Each number is 128 + 32 x the weight over the matrix's rms, rounded and kept within 0 to 255. Layers, rows and columns count from 0.

# layer 4 MLP up, 384x96, rms 0.167, rows 145-161, columns 0-95
[[136  96 142 116 128 130 118 110 100 128 121  73 120 138 112 133 171 126 103  55 116 123 131 125 136 119  98 110 139 116 103  98 145 119 140 140 145 126 148 153 130 153 108 143 102 142 143 120  86 136 133 102 108  96 121 145 181 155  83 149 173 138 125 152 137 130 130  92 147 154 149 147 123 130 115 134 126 141 100 118 136 143 169 132 128 141 131 148 129 158 216 140  86 107 137 100]
 [130 158 159 217  67 153 189 137 169 134 148 211 180 181 199 122 113  94  82  98 102  85  82 130 122  85 103 111 214 147 163  68 139 130 114  90 159 166 203  36 169  81 138  94 147  99  75  73 111 154 139 143 135 169 196 119 106 191 133 109 163 152  94  90  66 122 107  55 165  60 142 128 146 183 103 141 116 128 110  61 119 126 132 159 104 113 128  84 140 100 102 118 188 128  96 103]
 [166 161 136 100  80  84  85  77 164 170 113 166 200 114 135  95 146 113 168 136 107  99 106 157  97 126 186 164 233 163 156 168  70 137 132  93 118 119 120 129  59 115 130 112 153  97 109 108 144 149 125 165 129 197 133 111 147 128 145  64 104  68  81 122 146 136 166 171 111 119 129 138 129 163 121  36 171 129  86  87 191  77  91 149  75 108  66 133 196 140 115 102  76 157 122 146]
 [162 111 135 129 142 147 106 132  49 141  71  70 209 138 120 128 205  92 144 135 110 113 139  93 143  80 124 173 119 137 152  76 100  94 203 115 134 115  68  99 154 121  82 203  64 125  98  60  79 137 152 133 100 190 199 138 207 145 161  52 152 109 128 151 179 131 194  27 116 154 101 102 142 193  64  63 126 159 142 154 159  77 117 133 133 130  83 156 205 134 103 105 100 136 102  99]
 [186  57 110 124 147  99  93  90 162  97  99 149  98 114 114 144 129 104 154 104 147 102  70 175  68 165 140  66 152 198  89 121 111 120 102 139 139  65 165 136 133 128 143 154 171 166 103 183 139 141 145 187 134 120  64 124 140  92 145 126 174 181 112 164 107  34 159  96 139 124 151 102  47 144 138 121  93 104  96 137 129  88 113 144 123 124  86 157 129 113 183  97 121 127 139 103]
 [129 125 145 102  97 133 138 124 124 172 114 165 123 169 143  89 145 143 124  94 101  89 148 137 123 153 135 110 169 176 161  82 106 141 107 130 160 127  98 114 166 131 118  89 115 163  81 144 166 111 150  48  66 127 122 144 192 151 130 108 152  70  91 104  93 137 114  67 126 134 118 148 121 137 106  87 129 146 122 101 103 135 116 165 137 147 116 137 145 164  91 122 133  93 103 160]
 [139  53  96 146 125  90  60 105 138 155 115 135 115 173 100 112 132 109 101 121 105 142 106 153 143 113  83 127 206 124 118 146 180 135 102 133 128 141 175 152 120 170 169 116 166 123 141 141  64 145 158  78 156 135 137  85 158 178 138 122 111 140 176  91 118 102 140 130 162 130 102 109 119 137 130 150 123 128 105 159 113 130 168 141  68 148 142 154 106 138 184  96  94 120 165 122]
 [194 104 171 191 126 195 157 120  85  89  52 138 230 190  82 143  53 142 196 136  56  88 174 163 182 169  95 135 197  98 117  92 150 109 119 118 143  80  85 120  75 129 122 179  94  87 156  82  91 134 116 173 133 105 130 140 153 147 119  37 132 223  98 124  99 114 123  95 192 145 158 157  87 153 108 111 149 115 138 146 156 104 127 143  50  92 126 154 141  75 102  49 125  95 122  97]
 [ 89 104  97 100  73 117 149  61 119 159 103 146 125 144 150 121 117 141 132 222 143 128 106  84  62 210  89 129 126 195 147 149 129 125 115  56  95 101 109  81 128 159 114 149 135 112  58 140  96 158 115 145 127 138 199 159 113 120  95 169 169 139  78 143 118 126 154 131 169 113 110 125 156 118 110 119 110 128 133 164 135 163  88 145 139 228  88 107 161 130 138  88 135 155 165 182]
 [163 124 121  99 123 111  81 124 124  73 150 147 115 147 157  71 174 129 117  94 107  94 132 166  95  74 150 132 150 149 158 173  97 125 107 137 165 121 118 130 145 167 127 170 103 130 106 117 139  72 133 160 134 143 146 117 149 137 153 118 222 131  60  88 127  99 186 193 111  93 123 121 151 180  88  87 131 164 155  87 117 139 121 149  87 128  83 111 146 160 139  86 135  62  59 111]
 [154 129 127 187 135 134 126 118 154 190 133 128 135 185 127 117  86  63 132 126 128  84  97 124 144 127 190 133 162 130 174  72  79 133 120  74 129 119 153  94 124  40  98  97 107 152  89  97 110 144  91 149 182 165 113 120 109 177 150  75 176 191 128 177  98  76 137 103 118 140 129 115 100 105 131 183  94 130 157 130 126 110 140 136 144  98 145 186 186 118 130 135 108 139 104 118]
 [146 187  54 104 110  78 100 119 132  51 103 114 134 203 142  88 163 145 135 143 104 154 114 164 131 156  86 128  69 142 140 118  94  86  71 158 115  73 129 138 186 139 125 148 208 144 144 141 125 170  84 147 134 163  82 132 147 108 185 135 159  90  89 111 138 126 173 140  85 131 155 110  79 112 107  82  70 147  73 125 104 111 151 158 101 166 144  63 187 195 190  90 177  67  86  44]
 [132 108  51 151 112 128  72 113 152 115 136 120 134 183  97 121  99 200  97 130  90  63  79 190 104 150 145  61 134 158 112 109 109 152 170 133 127 123 163  92  75 187 155 124 153 141 128 162 129 138  52  75 202 117 122 120 130  81 152 138 219 180 101 178 110  99 164  70 124 108 141 175 127 151 106  92 130 137 102 183 101 138 166 140 129 109 127 104 162  85 167 102 173 142 145 131]
 [148 153 115 130 111 127  92 103 133 139  76 112 126 103 109 119 183 186 118 138 133 102  82 155 118 133 186 149 166 138  73 139 143 107  95 134  88 154 113  87  91  88  86 162 152 119 168 122 134 157 122 143 178  95  65 111 159 106 132 150 124  85 104 118 155 129 153 145 162 113 166 142  98 103  52  80 147 153  80  69 165 135 164 140 133 147 153 118 145 166  92 133 140 136 164 115]
 [ 82 134 169 174 136  73 105  94 134 187  78 157 173 127 187 107 123 155 100 100 106 129 142 154 106 109 111  80 149  79 201  54 132 139 146 128 127  96 111 155 134 131 135 132 108  87 159 139 140 166 113 219 125 177 155 106 143  78  92 127 123 155 133 127  96 129 160 100 126 109 153 186 113 121 113 164  99 111 117  95 104  27 161 133  91 149  97 162 124 194 123 165 117 106 107 148]
 [145 139 109 109  52 172 131 116 141 222  65  81 154 162  87 123 110 160 178 147  81 137  84 110 136 202 129 133 133 164 137 105 115 116 142  79  90  91 112 137 120 166 147 136 100  37 149 122 110 144 102 104 179  96 125 156 158 145 115 136 136 113 151 162 117 111 190  91 189  55 162 119 101  97  93 128  94 158  85 152 186  53 139 164 118 125 125 143 113 162 105  69 118 106 112 167]
 [131 113 129 121 149 122  78 140  79  99 127 177 115 102 144 125 159  98 142  85 138 125 145 151 166  95 140  86 134 146 123 107 129 120 112 138 112 140 143 122 137 141 159 122 115 129 107 120 121 109 139 157 133 126 120 127 137 145 118 137  94 140 162 126 125 129 144 138 117 129 105  88 144 129 107 130 115 161 146 129 105 121 115 137 109 105 105 159 123 133 116 148 135 135  98 115]]
# layer 4 MLP down (transposed), 384x96, rms 0.145, rows 145-160, columns 0-95
[[ 64 138 127 152 173 146 139 104 135 201 154 137 154 109  99 118 128 106 125 132 160 159 122 105  82 122 117 111  95 153 116  93  99 128 170 154 107 146  70 161 121 191 138 122 141 114 106 195 160 108 134 175 109 110 145 102 116 142 107 118 103 116 133 142  90 138  82 126 140  94 122 100 202 156  90 117 127 182 156 142 133 124  85 118 133 163 115 103 152  75 105 131 141 155 171 124]
 [190 175  89 111 155 145 126 153 118  52  19 141 138 161  98 105 150 145 126  91 105  87 117 118  77  94 155 165 129 116 197 130 147 131 130  83 112 130  74 109  96 196 125  68  58  78 200 167 165 144  96 111  93 183 151 129 138 185 149  94 119 176 142 108 174 182 175 157 168 106  47 130 195 115  66 182 152 107  97 115 135 127 114 133  87 190 143 127  56 208 141 106 138 119 189  68]
 [144  90  43 148 179 183  61  45 119 233 177 121 133 132  94 162  69 133  76  93 141 153 188 168  97  15 148 119 142  98 171 135  87 141 149 147 129 143 100 162  94 150 152 139 120 113 106  92  95 119 134 161 156 153 117 120 138 108 139 152  58 108 138 116 146 213 140 133 152  96 132 138 126  53 107 192 157 111 138 130 107 176 121 132 112 191  84  93 187  89 188 105 124 164 122 147]
 [158 178 135 159  81 149 133  83 132  99 113 107 110 170 161  91 114 121 109 123 141  93 108  82 126 196 104 104 109 146 133 143 103 157 168 193 166  63 129 188 117 135  71 201 113 109 146  85 136  71 159 133 120 143  66 135 120 162 135 211 234  98 133 100 110  89 151  87  84 121 122 175 189 156 112 119 185 116 150 109 123 110 152 128 155 117 168  99 129  60 100 128 150 101 109 152]
 [119 171 137  69 148 138 176 151 126 126 118  84 157 137  98  89 147 157 122 132 140  95 121 131 169 119  82 185 178 131 136 124 139 117 191 127 119 129 159 123 145  56  86 133  89 179 174  74 129 170 188 121 106 115 162 122 142 136  90  94 132 232 126  95  96 175 143 119 159 104  52  80 162  81 150 152  87 120 131 159 122 159 117 143 135  88 161 101  71 100  96 112 142 117 132 158]
 [126  82 131 101 160 144 166 122 134 151 131  72 126 128 181 158 121 162 107 129 151 174 167 138  84 139 106 130 105 100 105 158 138 159 142 131 123 120 111 159 131 118 162 148 103  49  96 128 138 144 148 138  99 135 167 145 134  92 120 135 137 122 123 147 136 118 128 143 142 126 131 118 163 169  96  75 131  93 142 124 124  79 114 125 166 136 136  99 112  69 130  90 135 107 119  87]
 [ 87 121 159 104 133 155 150  95  99 141 111 122 186 107 140 107 134 138 126 162 129 115 199  84 115 138 130 138  76 158  99  85 121 119 127 129 142  96 110 112 137  83 107 117  65 135 130  80 121 150 151 183  97 148 153 162  88 150 139 129 126 138  92 132 143 158 103 135 155 162 174 127 199  96 138 142 161 105 102 167 146 114 108 144 186 159 112 159 228  88 127 146 106  69 114 135]
 [119 114  68 153 139 122  94 132 174 122  94 168 115  92 163 148 132 140 148 104 181 153 208 131 155 111 103 169 149 101 159 122 109 124 162 163 132  89 100 171 141 161 148 121  94  90 156 147 103 182 172  97 141 152 117 103 162 143 116 165 113 207 135 144 123 120 106  78 109 137 129 151 131  58 118 153 131 108 143 118 113 133 114 144 124 184  82  74 128 109 145 105  79 108 100  60]
 [ 97 115 123  96 150 137 100 114 193 156  98 123 166 144 139 129 148 121 176 103 146 106 170 103 143  92 106 154 196 157 156 119 149 132 147 203  33 137 170 117 129 161  99 138 113 113 121 107 150 167 132 130 138  53 123 163 104  75 166 129  84 132 141 130 127  90  67 101 175  97 129 106 143 142 131 134 171 103 166 149 149 116 122 140 139  66 137 139 129 134 149  97  76 115  83 142]
 [139  54 112 136  82 131 177  88 150 123 140  96 124 148 197 156 101 133 135 150 115 163 138  77  55 133 105 170 176 145 162 115 131 132 205 134 109  71  71 141 136  77 163 120 143  75  96 182 195 116 164 127  78 169 136 182 135 121  60 148  64 138 188 167 151 141 139 116 141 112 136 121  69 112 154  75 158 124 180 145 129 110 124 121 110 118 125 140 151 102 116 161  83 120 131 179]
 [138 154 114  96  99 136 114  92 103  87 111 148 125 115 116  83 124 129 119 172 135 145 166 163  83 108 155 132 111  89 178 165 108 144 115 153 119 151 122  59 172 164 103 152 130 106 110  99 100 125 119 198 132 123 181  71 127 122 109 130 150  83 182  78 178 123 197 134  93  89 151 144 186  92 144 137 146 105 189 163 136 140  87 152  96 172  95  83 107 125  89  95 131 190 173 106]
 [149 117 140 107 126 154 129 127 164 126  87  80 177 195 137  96 178 115 126  89 161 122 156 138 174 145 105 200  39 109  86 134 156 123 126 113 131 136 168  97  84 144 103 136 119 158 170 107 106  89  57 116  97  26 100 162 116 180 160 169 207 133  78 161 136  94 143 144 113  97 137 123 142 128 166 200 122 130  81  92 140 171  80 129 214  86 114 141 120 117 152 136  53 121 138  87]
 [113 147  39 113 165 156  94 111 148 186 131 156 167 165 158 117 127 121 159 160 201  79 151 115 100 111  85 131 112 163 122 117  99 122 114 171  99 109 134  92 135 182 122 122  72 127 113  79  97 141 105 126 136  19 114 123 202 134 132 112 119 136 140 136  89 103 176 134 146 167 101 122 189 123 116 141 180 109  44 107 130  85 137 140 162 122 155 109 153  99 110 121  97 166 187 160]
 [134 143 124  70 145 160 134 101 132  68  92 100 107 121 133 120 129 172 103 117 148 164 184 101 103 144 151 170 129 180 114 111 171 111 139 121 135 191 158  92  86 100 104  96 155 150  81 153 104 120 162 169 156  77 102 112 163 196  97 140 126  87 126 138 143 155 120 149 140 118 117 106 109 118 140 135  95 123 132 144 121 102 135 142 119 161 108  89 156 115 120 120 130 107 155 110]
 [ 84 131 128 164 113 144 133 143 106 102 108 101  95 143  85 177 128 154 140 167 151 140 186 130 121 158 124 133  96 172  88 169 169 117 113  99 108 134 124 149  90 150 114 171 128 155 158  59  69 118 148  86 102  81 206 134 174 128 124 121 159  83  70 108 156 102 119 186 102 123 117 114 120 153  62 145 112 150 104 110 104 173 165 146 175 118  98 111 124  84 154  63 162 155 195 111]
 [166 135 170 147 143  83 133 155  81 147 154 140 130 142 108 126  95 147 104 152 155 111 123  83 122 130 135 156 106 128 147 137 112  51 162 136 123 147 135 154 128 114 133 112 120 146 141 150  92 108 139 118 150 121 143 157 134 119 119 135  81 116 131 134 162 137 107  99 125 103 159 179 153  83 116  96 172 125 162  97 151 125 113 188 143 114 134  77 112 109 116 100 156 114 144 126]]